Weights of a small GPT-style language model, trained from scratch on English Wikipedia: 4.76M parameters, a variant of Muon for these matrices.
Each number is 128 + 24 x the weight over its row's rms, rounded and kept within 0 to 255. Layers, rows and columns count from 0. Numbers have three digits each. The size before them is the row's rms in percent of the matrix's.

# layer 4 attention query, 128x128, rms 0.0808, rows 0-63, columns 0-63
079:123134129099153167113148175122134136101143145142158124160131159145163135133125146140102112135110130136146169137147145179155146141115135151163198107147131122158109129157135132133131100139092185
080:151131166168137138162093072138118112098120111127130122107153109111152149098125143151144123114142109133102096084113147113113141190095140168142136123092102138128108159124162136096143153149169089
079:110134141157104118111132089101134123139164115139132164131102139141140143118142110125163125129111134078170068127116120174110163109143095128122127205144167131140145139131117139116145134110121126
097:155093083134199116135113122112137113159137115116124103132108161136144123122147128132079142103143136131137134079137111120136113122159093151110120091127126156129118104119130162119116101183158174
084:129150127157121114146101123091136149106156114133136110119136093113133119159117125142179150119126118098107074127120126114126173124075071124101145171097113138147132142109148165090134160129186118
077:103136145128155143149178143144131125157127105170158186135108123129143123165122122125114148112147148114109165081133159092161129150145134120142126117128165133109166133136099123148112096120132063
091:085119108125142116130152134103109166144131150128175161134133111124109154191123149113159102146145145150126108102126160165126132079106117137122134124075097132106087124122101135126172130138130099
097:125129120095158126119112132157135160085148123123136122112138130102115152078118146101137119116094139102135099111112097148137132104105112148098170134124128137136095137147115169074130062104106135
089:133125125134136160112111127113150141132133133181118137153108137138110125159121148117136146146110118099115081133146091133085108111103091137141118148139139173147163158081073126153143131141151154
095:181099104113096127070152121119151101151158108122114165127121145138124142132116114103114111144092111135090077124138133178112127123074140136114108098184163125124150143140150132133145154118126172
086:131117114154107131129111110134075155156123140144081130129122124108112141126099099148056148129125171136131177124173152132142104140148149120125062125128130100140190126120110117108141149122142184
099:113098139125117189129119100113140120121092155139119111119118112120163164125086109092108139056164153118161140118126108106127130073128116140150114112109127170127103119155140141104123113130143129
091:153149125130114166133097123098091109159089131148111122173118116150140123099123129159129140128111103094134134159128110088130105116124122112129089094156144114170116115144127100140168107075138139
099:166165109108125083098141105092121127138105147124130148114154089140127154144135157165142162069138110110103145144094165178176134144132090122121142131099103150097149116147125120148119113123201117
098:134142108115122133123102133115152144100110143130130107149160128138141114136130147150162118117095155122175080098084141109137164103155132094133086114114111118135135125119157164143145187132151084
094:113114114120163180099118142121139122147136097148122169123108132142131092079139129136125175148108157122144157130160114093131078120139138141104154115098142133102143111101132150154127150159102111
080:107144148130172108106129079102115135160116123151095130144090113108151122130183161134142182111134111141092156141128131121153070093131173172167070157139129134094132107164120105101126161116137126
081:115136140116131158172167150132120110116143150138119126176094162173128121072069096132120119142159132153148155122115117161156126105102109079137179115150114114107164117169106142094120088110121119
086:162142123107132152138100164108155150125121161155126122146136182204109125123078126118145136167124127171126158135139087159125151138113136094096178122122127085131126134104132110133104148068094096
080:129153122132106131147145108144158137136132112114131123157132100148166129118174217123127105140083146157117128126136146153105135155158164121145137164124144131155094153120114116154142152178130108
077:107126133138127125132152135130140099139129122109140149200140104092148116133106141104147137097126116137185139125147134101129132097097113115134124106101067146135164105134094125157138165091138115
091:135139118119152164101110077122141133083111122083140122145138162146090080119138138127163097117126141130056171132103073125081090101105127107079109126137140153092125148126167137103122129118127109
102:110148171141098143136139097137088133141144077179136137112140089102115111146142081120155129154122149173127143127118159116138111162125144120113076141128164133135131126143083176111121123101139116
091:149102165091175151114120103098120103062154141133105120151112118115138162118112131118124108123133128137115179133121117110109133089162099185161108150120119166130093176111119138125101127138089167
093:132107166111113162135105086181135162127121161105132081126071133112163135121152127135117153118085072144134119142169139138122149124096123109159154087123114117123185112105146106164117118144165137
099:106122122123155156163122131118087133108161125135143162104129077139086087088142153155089113121157148170175158170101132109137118166137089144130170134147172119108162165156158142093098157110107164
088:152170126140139147144149176161133068142145130145089122157144100118108146128108158134134135130108143167160147147108154152149155129131133085137131120130178128116126128145110126140177113156147162
092:120122145098129136102154118112145152139130116137115111115194119158122055146162096106102110107086169142120143158132133081139154109103158094146163178143109167136121133139158083142144155072150151
093:156108131128189083142144114105121121152121177168086111158168081121154081127169107102124124137125128155152115150162113146104112137154120104117173095112138132127127129155138128137120092143147172
093:144130126123135119151138075133107119137094109083171128124135105139137108137171143068106108115086160135081129161138139097085108114144110108081125116118100138103106147136157134119121166109122155
096:153087096115096096127107142172116133089108079136143131131107132146121116094117132085133120104137118100138117166079088109114126113140144133159108147149092130101119161163134149128146091110159110
092:105107158068128072128135153136145173157104167102129134148142120146170106104113107131138107113166106097104169098098148144116155142158105142098085103140162128132121123121119113093099144117127120
098:077115118086103138137156084155131136089119088094153152094126156109111126084153145152063124087119154109149149115125154159158125111125111115150148106138167142131155138151108164132127093125144139
085:116125165132086167133131121121079111157136122133106136141137101136113099141103139126129146120138115116127079148092102114099107148162159154168115141132143120099115099133156093100158133118099157
094:115087129121082139105144166150063129147141122109110133118142101112155113149145133109083156102092141109135172155134125128101112113146135164129108136115100123125138132134131076137097099142114170
103:118085056101065135112131127187069173105123157146140130120137082118140133096190158131108135108130114150146155127111149104149133135131116147094125168142091119146127144155124091138148117119130128
103:127122134098117113143137182174104167171158165155093146164117135155131140137104132141122128126119126125124157092089111115134116096140147093172137150136159143099145158140174129144127109120112149
110:149177152155141137122142112147155103066127102151143116128104135137147134102136126151177123099129093152165084107149117155146159134124140133146107119151157140153104123087106113138154151086158097
120:124139142141129140144108090098152146130113047161148120114102143135133105146133111093132141128131139121140078147139125192097158124124092129118112131111155101146115148111101146104174104153146107
123:119110082128147133140137152109114134138140098103102094137105122145136162132140143161164124127155116143137082139166135123141148140093122140141125077116146090148119134117074135092129115137188112
118:145173143112134170125130084117117110162134120147089146151193104120117129126131115145146106134139114121154112156152120132129132101121212162124158135151151124120092129114127120155104113119095145
115:164103145153109138138135126132135150146109126156074140104138123127188087100134114129124113157139110106146089124141105112116111125094123180178114132143165132116125084148110084127165148131146143
112:140158154145107152142197138139105090124161132148138156155109140128116117152099138153133147138141123166102077101144120166096081118118139126130103156115148129111166148120132171140151192118133130
120:136115134147148115112095096163137093181089108146106127092118117102108161154162173095143131136135107137098152158100099106113100161116113145102080130103150139134132133126114094162124148137136140
114:137111088124102141150102121097166123103172142133157107115109149130139134130168111151158155120133110116139122053154111179123160137160136117092158159084154098117119104108108115132105090151109136
106:154120124107160165125176127159097130131142074112142126063138152098179117117138173125102156137164121167121177132136128150142124123089164110121160108102117143110131143129101146118128147120153102
112:155143114103103149131151149084152108172149113138137182134149195114139152114101099151157122098135140095142111193078142126119157129130142094113097099120128136137122127157134094125071142140147144
110:112142121163120110150127105088151086102078114138073109136101143105144087160113087109075130118076093134127159137112096118103102118107121132105174137089148152141120150180117137132127155127122122
087:149096148135191147149160130142095095182107073125110105122127116155076124101115121144074123128130139143152155097155134096148106167149120148118150104147153167125167129134151129132108116114137152
093:119105170144203132148135077112106090122080125152140122081112134145116117132113163114107162148171142146168119130155121113107092127116127131108097128150132107155156102171118133106138184104119107
091:119155148138152141113112072117117064057118087121177121096152136141110125098130102147168112109133134116129140172140140120111164117129111117135097104133138134150120128120125124105138185077163101
098:116127112127052122149115109155057093137151092132148142116119126116159107103141118125138119123113139157134125128122127120170150110104073085137114088137134107155132128130097113121145195118104134
100:150081100096092142104091149124097127163147189135138160181163149128142095152083143111115102108098121115113117123151095167144090076166155109102110083109109157086108155135096095128111130140088111
103:141150112085149107108085139134133155124091104115109149158112194175133131087076108132144096124088139091110117103117086128101118127129160129148138118123158104082120143142155160138140101089136129
105:127112123107124112099134137100096092153121118115101101081092155120097101139115130115114162149091151100115126193140132098109127104152091155177146147139102162122169138138145132148172161148120187
118:089129161159126112155120115119147113120115083142120108098102138155136127103132126133140120127133109121087124103114130089118135148157069125105089094139143075164081084145135151121165125120127124
103:090108151130142143149145106115140143095115120113121094170143137151129117133172169109133131101136088113139112159121110110107146088169082137091126109128119098129093133121081122176135151111163116
114:165154170135132101117158119134142128112088125135129114119211125150103168122163163125159116128138132162130135119104142095145145104102162170135116121121086167107108130124147171119146173087120090
106:110124148176111081126146162125135160125109130123135145087131105132156131158138151112099106143156146114110102145112140102155104155152095141137077089134142137131148122183125160151125143119120136
110:074124111081169119126129138158107123103142131104138160155139116105129179142113087166120133132103125145166134109115079115139102147135148147130108139086158111107152138152115141123150173148069167
117:163141134138143141144134178170132132123144175111118139152084151132142152155139093136141148156154100123162097129147149139170182128113144119147138136134114129165183094110125151136115094154122132
108:099112121087104101133129162106151140119126089103134091076117189111149134136149116108133148145152156134114098114145133174137144135076138172087126116107082114119125125110113107190127133162145185
111:123117121131127096109153122113144139079162138140124088129148127155112131150125183109102110105102101151104082166146143127148135138119171162067124094151129151143112091163126103135132134151120114
117:082143136131156176127133104148150117118100138146164079131083124140136096103078104134126110156134122127071126095119147143132140150138094103117118117128122173149129181123106115118110151088111097
# layer 4 attention key, 128x128, rms 0.0846, rows 0-63, columns 0-63
064:114100104145120147087135115113134134159147151165141111163116127141146145168142149145115141130122108110207101121127133087155121140102118142128129143117107133104161143118122160131096115072111150
081:122132128140101079122126119120166120140142136117143102137130125115108093113152115159134154110124130124097115073166131142098102174114178132085142133134130127119087113136159163169095109137167107
086:130156144166132144151134132085172107157083158085154106115123126106112129144155133137072120119158127146089134121138167146113106163114164126088140154149137145133126130179125122068124124137151085
087:178158128074104176087116149119147140148129168175108186117155137150110154129153131143127148110086123099141134142104145102150105127147133081112186145114134165144147160097117147139075138143123129
076:164119099119129138140149113167144158131148104162178137106160129187130120112162107137158128127144116098109115068156114149140118135164174103138136141131090114132141086109141143141123163152111059
087:116126171112145110098130140089151181117108161141143126127118140138132122097152145138078126156144088116162084189094087135142111114124144129128176088148102086116165155164128148156120104119133151
107:122140178153142087132158118111169106125131141104133116149118105087142157120158113116158141126149138146125126087127119135107136170126130172127114143154118119120113123135135151101139137154174120
092:132143076140121098113131152127109113155143110131084127133112135192136099147153119112115110127133127134090079125109181152112119110121162135108117166153110165113094120140132081117137138095152153
102:081127133133139120193146136194167148121140126072141091161105132132085145106132108118123154116126121120123116127131141197109102130123129166133152109113072123137133121129138180098118105137134107
098:093112098107164115142130156143138102070113105137131162144165087132141104101087157114156152125161150109132172149068135084121134143136102110082118111116126132127128129107180171119140095115107137
090:106147144150109171154099145104176122092145135158150127119106135104095162090102139171105181144148079124111143127181131135114136136120122090123142112145129110180110129148163116140152133140132110
095:158105156140188130132170122140104102172163126112107121142170140119085168117123110164104146159115139110115150102106100130156111134113129114109123123154096112140131152135162151110157128120148178
093:083124159154133157145150127150147142118125110174162133125143101137127133140162125149113105127129080112180123091151156146105160157097100092171096103110171112118134173179106156093121132154133116
093:113139166118135117137148120158116106123144114149163096107113126101092147105178178131164106156110119130105155118184115170101151106179173104124116128136133113156101137126100066099109118173106133
092:107141109117113135106158156167130124132118138137117177115085081101183149112131104144184098107112142121139138143129134157142126156112116112154145144145110126109111150120130071134108119172101107
099:128120172095122077095153180112107119142102131138130144153130134136115142102069087144100101165122139126104180155126137099152125116129094074145124097140142109132145121117155100121127141112107153
080:121203110088164125091121131125155131133151124094124136147131175136063119131096155106131114136106129138133046140092116153152100084100178108143195147142141132131129096110121101138137132145118120
074:152115098176114128135112076130122162115157139098116122116132108097134125121131116134129096116114137122090138084160138095122182164172130135154106091126147176149137121148140142130137129145098159
089:125100085130092118108097081115107168153145136149108134168102091099137166153121125082164128138108140091171093128112119117117115147128132109136122161133146157101114120112121147153126129101140160
084:134150107137158095104112098148134127095160101170116125141165175089137164141129129115160080098120153206145117118103111134160126105109115100130159161133147131163111083140188145100140151138161079
082:157089134155152132161139156149117160123125150147118099114151162096084150126145096147143122158163171156149075160119102091147104112102121138119117098100121099157141138147134161121156088130121140
083:120108120123127142162143156120125142141074180149106143126106108107111120121082127138129141124141094119115106142114118136130114173174155120129141148107087137107142214080099127122155151091120129
084:152122130109145107097124149177118126145089091179111140122127152177120086122059143129145135111145125097119118138171092135152114134144146087158136146144134130137118163112124096116104137065132078
090:106126075144127097169137086158090141163102107107151161116098145071129106148102124082117113147162167177104119152131130150113082145135141133207164121134140139133118129120119156128139118114157140
094:125117133144123110123123144162127134117146126099104147116116127124139127097138150162108112118101130110056136105152146072113094133129091153107127131120124153133142099156180172146117136142145095
094:125104163149121130103109139145144100156126149136144136162077137138103132133102091105140122134140150114132153107153119131110133097105169083124115146168139128143128121108166144173149149057110144
084:119140125136119116111131149135126110124124128149107113102119091125176157121158150122132092129161159133173118125193108143163089133142113168132081092120142095143147082129120125124110146110157114
092:163170098171136144124138155133086091117103121115131117150135129101143147098102083089175102126100141094134102086119157116116159118132137121118104099148150105137126106162099123139107132184113097
098:106109134136140131155145127144134121161141115126147126124098147156112123124135129132186088096137109102128097077110115099124118081098105133120097104120142123118162119113137151172110064150127122
090:181104147125101147129097115111102115140152150084180160148114129083134117162103128125141150122133128137140118113098136167137123143152099117118100127137175092091130155127113123164124110068096106
089:098148102145133137132109136081099146146137098117167163148122088102125121133111168139129110130150076101151156079090126142144168123135135156114111137116122121120102136117119161119154125098074146
094:166119119128109163134165147128108107114104135143151139122126128150147116126125094128130122109068073158146162150114103041151095133135112107109089113126107097105122136123110147126139170115113133
093:154118144108135086162132092097144148089128112148145123137124111123116076113089110115157138130109100106125108146096112085127138101099133137109134177099122136124108120129124141103141164103144143
094:155178137129133123114153166134150144103139122107102136137152164112113117103104100137150109132130120108133069111119149160130182126104095108119148126149176113148136137109162127087171092135114080
079:083125111137114099116137138132099130161123133092162149092102120205131146149138157147108127129143124133183134118146142124154184112143106149100150126109121144103132138151101104187156125117145109
098:133129143104115116116131124144121136098152150103134070107164111144183135166129128091139111127145106140150155145132138093110108128156123165157090128114126162114142143129133111144089091137148152
103:155115091126142139119131129134148106141106108126082182110151084136129163146099144098138122154118160120095141167104144153118124115106157150107118142134100156145128165107128122149103130142101142
104:148146148128150140156088098116091152088124083146120107154104138147100091145113137140115128082147100104130114120079125120118122146150108141135155166158131128144163133136141138109146128135146109
106:101168129129142093114171137106093086104126130109151135170119143094175103117087104128129103182101132110106152130165108165151156113110153130142115117097144115129108102135098110107168113077090129
124:139140171104138151153132118083150123140120118114130115110129152121149133099165106127129132124139151136155166097157125161128173139132076075086116118090138121110131142150129162117126121102171132
124:131140157108072091122079169136130119097140130126090139145096111124146131142129141088127147114153121108130134088159173159110187141130133106124130111127155122152143085126110073096140158123127145
111:104126108111131163109147173100091158141089131129155140116062121117133127126122158118116120142156094119131148151129105164105163153161114114124120060139113105089121104116095146107112136148134141
108:117147127164161106137093120099089120125112133171143119154150149137087097099136135129097090140110137159111111165111091144134167117145145145125105109101148142152177165075081164099136140131106101
115:169147143159129136128093123131112126143155140141156126119115130127175097110174147162112116095124152066136084114173157108112116133088114146100144096160147123131142107094121152142117138126099105
109:150117125067127087139187161127142130136119101135143137147133166125129116113093099129092119153143144130109174120084172116126139137160101119107145112132142090103159099141140116116150128094116147
117:129081123136111117155116149133173085132168114142143160113124141191113131126125117123112131138135097119147162108136134103152124151120163128117124145088108127107125148096133119135145104111083092
105:116104173115088167157141118142082101120092111139139162126111166129131133144112156150116126145130113113151164154197089078127132133141150135116123101146121098125137152136095102166142140142130126
107:082159113156142141110089115127159130122149136130159114115092117159136132107138185165140128123136112103169082099105158156161140093108096138121127121137138140099161186131096093137219132128137126
095:171137139084126155142103092137183149096129152152130126118127163125147110147099089138187117110159127126135104150126131138109155087148127131121096133120090145138096132128095162088123116156107129
083:159170110143106120126121101139125129118151093088116135142144137139154089148148122103113122124123138105127117080098094159131145108138089108152154164156159103094087122118118130079106121160112089
100:120135185152140136075116121128131185125160138139135068162130127106149161147125137157135081110122096122120098135146072140130161116126109154106137136098138150147119108106131168089109105123137093
111:128137118115136131144113125103133111081114127118113133142100140158154075163114141138117102130155162099138169140112131183080176144168147135149110168164128107125110131169123149090133062108122131
105:106162138148088096162121130140125123154122098122091119154099147102116086091145125146112108138128073154115148063162145161175108147090129127135162138123177101115146111147110109114135128124133112
105:090134123136125126162141127132112135148137132142085140115140119117150114114159137167121138146157103168155143165126147092116073142167122119141144120114096112129108131087112125168130147116091168
115:137144089112151149107111128145080130123132155126122133116146126188121162097151165153156135125119103118162127091098131113108142128112158147129111078124104128102133163146168164155106109147126166
105:123089120112122114196160142114109131118077130123106118112116091118141114148094092153119123125105154187125168113074131099117123119114135110129129154143101150114119172113126118158110178108112142
105:091121107140103153128128108123103180152100158103100114136142138079130145113111128079101105113150130117107107153153102119136136110130151120089157164151127157129149117096139088118146139115112115
114:139116102152062143134109131148123102150113152165107138091131098101122102149098140056153111163150138109110119133106097156124137127106110135146123164141116120104150091130146132128138086112123129
107:123111126171124153155162103107134132173109113157123154131091133104141086174105101150112132139118125071109065164146072109134149137139063129136097115159119159171099107102148141122143173140176133
116:109141091136105120153161128157104073141155140143130144124138137157165128111073156103086113148158119167151097136181151109128138135107113153114084137132144187173174121116157124162102112167141133
113:136154131086126107117179137090118124112140090139074156141106144098117153159098094132112113115102155144134121089123105130116125059115136102180138110080145139133121142161132123125183154114130116
110:118122136065135181140146123095113094133115121130145151116145174095087125143095125133102073111117179094117118110113152095107093110139122136147111116129126111116135093150109145162142142106143121
104:106083141164095147132141156154120108165103169102114120176137150150163172105171156132125127097106125128111099079123114112150080140114089147160106148141123142119122092123167120110151117141115090
113:153166105149119101109130100104122140119116097166165121094161159162105085093154133127131185107095111123135121103140131117151133133135134103123086159132114124135135176176114128084113143132115095
# layer 4 attention value, 128x128, rms 0.055, rows 0-42, columns 0-63
090:116128122101134127149128113103159141110142110120129109103101099144144132133164191114088116118140169142129115107089156154132143092134090107126103129170129083188118137073080155145131084123118123
079:157118093111136111122139108112120103086112159129107129161124091160144100159103130134162138135083147131081091171115158150114119140127130165147061133106121166110144148133148140128176120135155147
098:117166143089179108136106084110101120155137152118161127087084093118132106137138159105160132118164152125121113089111102125084112119108104142126136158121132133116161124129083093088144085157111138
093:144138127149149103131149120122145120133168075161126092138138152077118178126160164100108101112085147124110148097104150115139097096174135117104119124105118114109129099142158134123127132144125116
091:108133135084135108109143162154149130149109143100174130136157176161152162123154118129093135110109145141131116111162121150117130151179146138101107135131142151144134094123127141163097116163108166
091:154092104159095146126112163107151146126111101137125114138161157107165142136146136148121102160146125130128125133082166109147125114091104083127084128105178116131097130139104097140139149104104170
090:149136130121125105118140098153161147123126162124144122147100167131109120177125127167087131175162108119125147135094184124116150140093126123091109154140157139103153127068146148098138135137097137
088:136110149110134113130138126117150143139117124143124126126133120127145145148162152101102131118169152151131158079119124114137067089162096163120124159112117144120171082111128131105086119113126126
098:148147084152101097145120098140090141124170128109091083130108120196101123127129139161123149142106114141115148111110136153097128100104132105067164132117131161113104101092134139130123095145153117
090:125126124140106163119137136169090136151141107142113113177108174179164110136105124122124103151113131118131146113146135170161127180096139141115099140112090142112139123138113109115117127121107145
090:159126142097120183147116179122144149112114134145134162164185117106156135138110151109129100139171096143148146114102116129148151157141103132101122165108151085162107087166108135106138085093095123
086:109124142083076146104096121152100121111104086117102109112066140128114088089096124109096119159145089140097083147148107100142108116161198144137102100175113136121118113125121122121164139124160125
091:149109111167136140074162114131174141170148143070114120136110135133071127132103145118139165133114112134087103099122135146139096152150126108149112115110099155119153123144114115117136138169151121
077:148114135111116105116111111113083101193127127172131127122137118111158135104102156181103105137090127115134125136129104126119164129126143126106113139161110107082122135149146079134143147125171085
087:111151149137153126140109142133096134161093137139123131168123135159136138185139110128146123143100112158117126125142106112104108114150117128130107155153172138110121137137153143138096123132126104
098:124159133150132150179145119118118113097115125110140146113165192116134143139130164180123121122110124121084113113101134113079088156115159123101157104120110122117125112129145141131083163134156115
086:139137113154149126091100067134148123124156139084128097161125131132113126123111119118137135114104121132112105128142124126109123169125121117159122134151148118098104118125110169151077107120195111
104:132144081194108148133113119113102098153160124158124157107108134134124131161103128146154127111098112148116110147132154130122145172144169111137132086130155126148104128098157163151149128132151134
083:092098123133150117177154131127102152122102160116161105179131143127139132163096121144129159099167121128150116121116116172105151132140102136105134119113161087120121151110121138136112099108102132
088:155129104098128129117112145160103134113110168128160129115123133135109111105147134121147157122097094136115150129133158138082158096151144136137128116128100125136153110126067114108125036163106129
090:153122168151121171111177158113130151119144131129110118146140122120175118103088128133146149133100126137178124134113145082104109106117143124148060082116124176102136139106102164106096154131147119
094:129120105113145122139122152103143124124116134091120092113152136117098091136162091091115141106146155112099117118121117117182142129141113105083122095131130130078112136138157159147160121154134123
086:128138108151103107165128167098156096129106111126157155131137134079136148116153090144094177125111174135092156110144119108170104114107156085154133113109092136087123114108106133176104168141137134
090:114157127119103131155135109085159108113128131109178140083124110084154123111149115120137141081131122124078116143078144153126093171112165119132123223120114098082139123085121137135148119100112109
090:075123137159092122126146153167146107141134094163110137140157115098141145136128088143183131093127105095138096154110146084113116176136118147072124092134124097154144128154095111145126137087119081
088:118114126120134136097166157124139137124165138107139120085161134085110150137137165120192136137094116084166106156113110115135125134140136133143142175098131136129141163121106166105139107146143105
090:101153136109162128146134129119115136110160130109126102126088125136158147117136125152122107095138116090122136110129090126124138062131137173103120184137104131142138102163081169147143121145139142
086:120120165074131154129107135164125136103117116124132071144127144116103157128130094141105104123110111142171112118160135135149116118162154138167137087154108106150149121144126126119155105102097106
085:143134164155118126101121083135138117114111111109107138113141074105148153119155087133107131083118126109112141144124106136107122182134125137163158170166107165122142097122126136099120148136114105
082:096130130101120155129126073174143146160105164162125136113088150123122118164157120129147135121153171090140120109172141185111155176165154136114166110131098140139134111130117137134136159120140107
083:094120135112117142107131126158141140126172125154134114138149135132089100126104116134145148093133154133163139143108146152184169164121109174110155108105101157154105089158106145124131070118113173
096:148149138144134117144120144111144126156128135141175123137141141154120142126124129108127102111120127138073131095148146165096138169096143112141107094136105169137093106128182173114127137180177121
107:165135107148173122136117138114099098120116148146129151089181141113193115134107132151149105112122108176169107166183117087116135109141111156166121138103142135128126133147161118147164142131137132
097:119196140124142127154137121146123116135171107160089156113155104119100105109125099104121093154146160123161148128059127134093160164156163113119105121096102089096115148148126113104093148146111148
109:128125126118107130139147139156104106147168092109153115135103109114148117128138103099085144158173115071099120132120124088122149115105175130096100126136125125085086108119113163118102086151134168
109:116106149136110110130154117137109117114095143140142084111124136156111137098100130120173138120115151174075114160088121099092124138144173098134133107128111139120140125135149122103118130143133102
101:153173096118115122139134143138138139138116142115110149102103137133144121160147149148174116146148152124090150157090094103117105105139161092126113112143120149139128080156080101129113143145137097
104:156152141183139089176112118127074112116123091118145134134115127114107148149132164136086144128114110114114142106109162128144105103143108108168125145120092156108140152084139120171099131085123144
108:117132098112143125164169115100097088120154109132111159129143125126127145109116153160130101120103106128143118134122129110123113132140146148093125112128100133140085143122159140115139153129169072
090:151136158137130134104143165126123141132124092113185084117146119082081119095145128113128147124064146144144147090129160155144093104134125096120100116144131140154117104166101094150116134132113090
098:106167139140128124140132131107139139119115120128118106138149138139149139123136126156128122163152094119176150143146184063111129110166132115127149138161155111142137174155105097034124163104112126
102:114108117141133082126121103148155117157113132131170120071152135112127112107130107130085169116108146111099145065128132136144097139177142138163162109158122119119145123066144133106095121129127175
092:122068146127121170124122130118104118106128087134127077122100139133172120123118122162076156141148125154155092156120110075183121108132113099131137130129129126133132181148091128122181131085124108
# layer 4 attention output (transposed), 128x128, rms 0.196, rows 0-42, columns 0-63
096:154129146144140124139115109085153092148095142154169141128099099139136149158118129136136172107091086106132117114113103135126144106106112138109053139123111073143146159119080114131099122126144121
084:148107156170136174126153104122143113136124151134094124100140124114079115138141111117121127145158105134115130107167134103110108143148100144132111098121148065173091129120128143123090129151135168
095:137128159133188142104129168105150146120133131151150153164183163109159140109116088164153108129127119147170124096098090122160136152128130123128124067120124109134127148159131147104126094126115088
101:099138095148114128118140155155125089121138136086099180165119123135128111111129130137152147153140139153137119148114120105149113187094173118163099151132122098123145141140131120130148140104089085
089:146095138133115147131148144139123147096146079101147098163126138154141102124127131103130176113152126141128101113090109137106164146104137126100159118118164128143123104141155118087103124119099149
094:135185142127089139104140058146123150184151160150142099110127183141131159167148151113099131146096126123093102163166108172112093109105146118119148159095092169131132182104125133112153160145121154
090:137122153096148125146159149128129109147174085136124138143126157137139172142165143105129085125113150118148145149135161125095188097094154104129155126097084124110160124142163084088089127104145094
094:143146102141122113082105137188109127097166123158148107132121127117131125173115116132141115169137153142145114121150162099116167151099105139086074145166137104140077140160157118138117140109103114
090:091171133146120176141097100173128098114145133132134155129115108118112099134129141162130109076099146160157157152149130132110123151148158116166106090139130140114154128120147174107119134155133150
090:128131158145149119143154101098099105127153133107105106124074136082123144130164116164128120125111133138134127100117148177101126145142104127116135101076135135157126107124193168116157135147112152
089:105166163135122092136123116103128127111168119111127142154132160107142144148112143062122156147117128115134121136135146082091134111102125172143144160107136140099137133125131150137149093125111158
085:129090111123085120133155151091155129121107159119144138116126162098117121151169132187066162141149104104131125138173099158132138117108117125143119074176110110132118115108111104120131115153118159
087:133145138180128106145183102108173139122125146118118128144145123134109155165124118111089102147120112140125124173099161159177088117133171125099092131152100110131115128117175112133078114140172104
074:125121140129081170111117140129188105185118113097123146121176145119144079132089104154134131114146128142139116094091104067104138157101120112120161105150118133106140118136103156137090147124125144
091:126153154129154112125133154156117111113143104135111108096102136141111119142048142105142137106129150128160123141125162169146134176098091124113109115148134132088107118121098135120112131123113110
092:129157141122088106122122149160164123152179114139119116169125081144104122089136123178193128136105172134128139163095136103134156168142165108146112105131099156118078099140173142140123159163140104
094:143133080118131110109157167113173126135091167123123113109106117167117112127115136142141125131138135121133124165105146131138179207169160146141118099112146110122133123102109094124150145133138127
116:130113098165083125154123130117157127170119173116106122124114126149103142148124149099133145139075109165112084133133122150108089146140126105158141080160110130136123147097117112155142149157164149
084:126149098141119095133103072120119112141138109134119108144131098131123125142136175065114139110053114117113132133157113145121149121176152142104155135088115075117107133106135130147129143112107169
091:100148133136135121170138133120096121095108150127151135107123141153119163126090126149112087138159169151115130139104168116119126133108101109099196131131157132113119120133133149092143089099123138
097:162180146122089129080103138120105107111118139142118133159156165128131175143176145134115118138137162147051151137128150163127097159114140122123135128095132127158086131156138113134146157167119133
101:139095085131105098138127096111179144093117150106114121133096116144084111152103144171131191122097116115094171173105130132134133153142090081129109114132132119139131157081111123158147121128134150
087:136091095107146130141144141187086157155155155145115120101073138122144132116109160147145165095123110117101107119108108161138129170119149102076154101123110159137112109118144104173144129168119128
092:100125153127139131136156169140106081188130152151139151165151101152133126105152088127181138161149129131153099117151126083142116141114145100116109116127106118137161130123082121172106136171087095
095:143134120079082141138134164121129123090148161114112178130154144164144148098098105128172096102128143147148152158093115124173108116119126108137097162123133161155138169140116128152157082133102130
095:130121094093151153107145103108082177105139104117133139151127132147158142117143120123126095140127146149146096104151116140143126095110123148109120103095127104117102125137118113129140148152075121
102:155150124137119147097089110143121158104117133173132134127140067093089140105142145105131123175102101144145114142157110134107145112135138107123066122088105112175105147123156115087150165112131142
089:142084104104151137163144146129109175129119106123127091134077108105154141117123107115128140129143122112177165107135116115121143124090073114097147115098114092116108095114119129110154115091127151
097:121107098166108108116119192155079139087142142116091107132149125112107148108114076156113115136130124092141107120116137097170104120146160125128102134176124142116132134151130147129107124145129122
083:148118151136148124117079117135118123157129140107135106176189119106164089138150114167134110137138111143074092116065174096165124115128111117142137172148100156135081118135145138136140111160141121
088:151114136103152156132108090086122141112120171165097122140124128115152136165155082134158118088144092143139183111143103133104165118145141127097155153131163117133143157117148145095147101102112144
102:123105116162093099117112138171152080133140081105129105161113106149104092120117092144131143123108118097098105127104120127100104161136136113128103077144135128116124105114183134148146140117148118
093:143134188137094097147143156185084111156160137165143130149085139121162111128132152123150140137107146115143097143153109158135148156106130117170100146177153138160131149129121110118119109111083140
092:132153106117161107130155135058106133157112139118140108118139158152083111130132127088139126123150117105112108161157160149135117127142114122132142130130085135127158115155128153131101166132154127
106:145087126139154155112177120134128153129063137107145166093162131119151110119098120126129131164149087119111133139100153136135151110157164111142153111129132133115132098131132138114115118111151125
106:110078115131104136137145131143119163112133172077131125127111130092133111149163142108118118168173098097112101128149133143121101116116142187135112139088102139112141125140134115116123139129134158
093:134127064103156110128112151126119158139171124085125119158143188157145148097085122105117162139101109123121115117156134125097110118139135168131113125125128105120109131101149162167157112140160139
100:160108167144132118125130142117140131051138135122134141134163194129144134180108103113110110124128115128155108108112130153136118127106103084156124124136131126151132103139108134174121081150098132
100:122139124133101135131107136169096117112162169133080109143105118103117162127153138185139140132151131155135108125158125116148090169137144148141117089148130139131154119123153118128169183157102161
087:128133105103124099086082147127122099148140137096169127138129126127118108125145131163110110151102111103160156127121127096072152103142097135159161119124121099100158126123106114143140103107106184
094:139119158126156109137110113112134185151142105147120142123150106129095147130119134057136132150142137150119088154125118146099089112112111109150153153100178106131120092155163109130103153130113138
105:142110121120123117151109145123177135089098159117109127128120129118168113194130114124143082164156086137141111148119132073136154148170115120117113111136125111121129130148072123097152130141081123
089:134170157132135157091137091159110094100163128133146144089191135163130107134107110145154127117102125174111131125114091131135119098044116104134168145129125126099139147109138121152123117128118149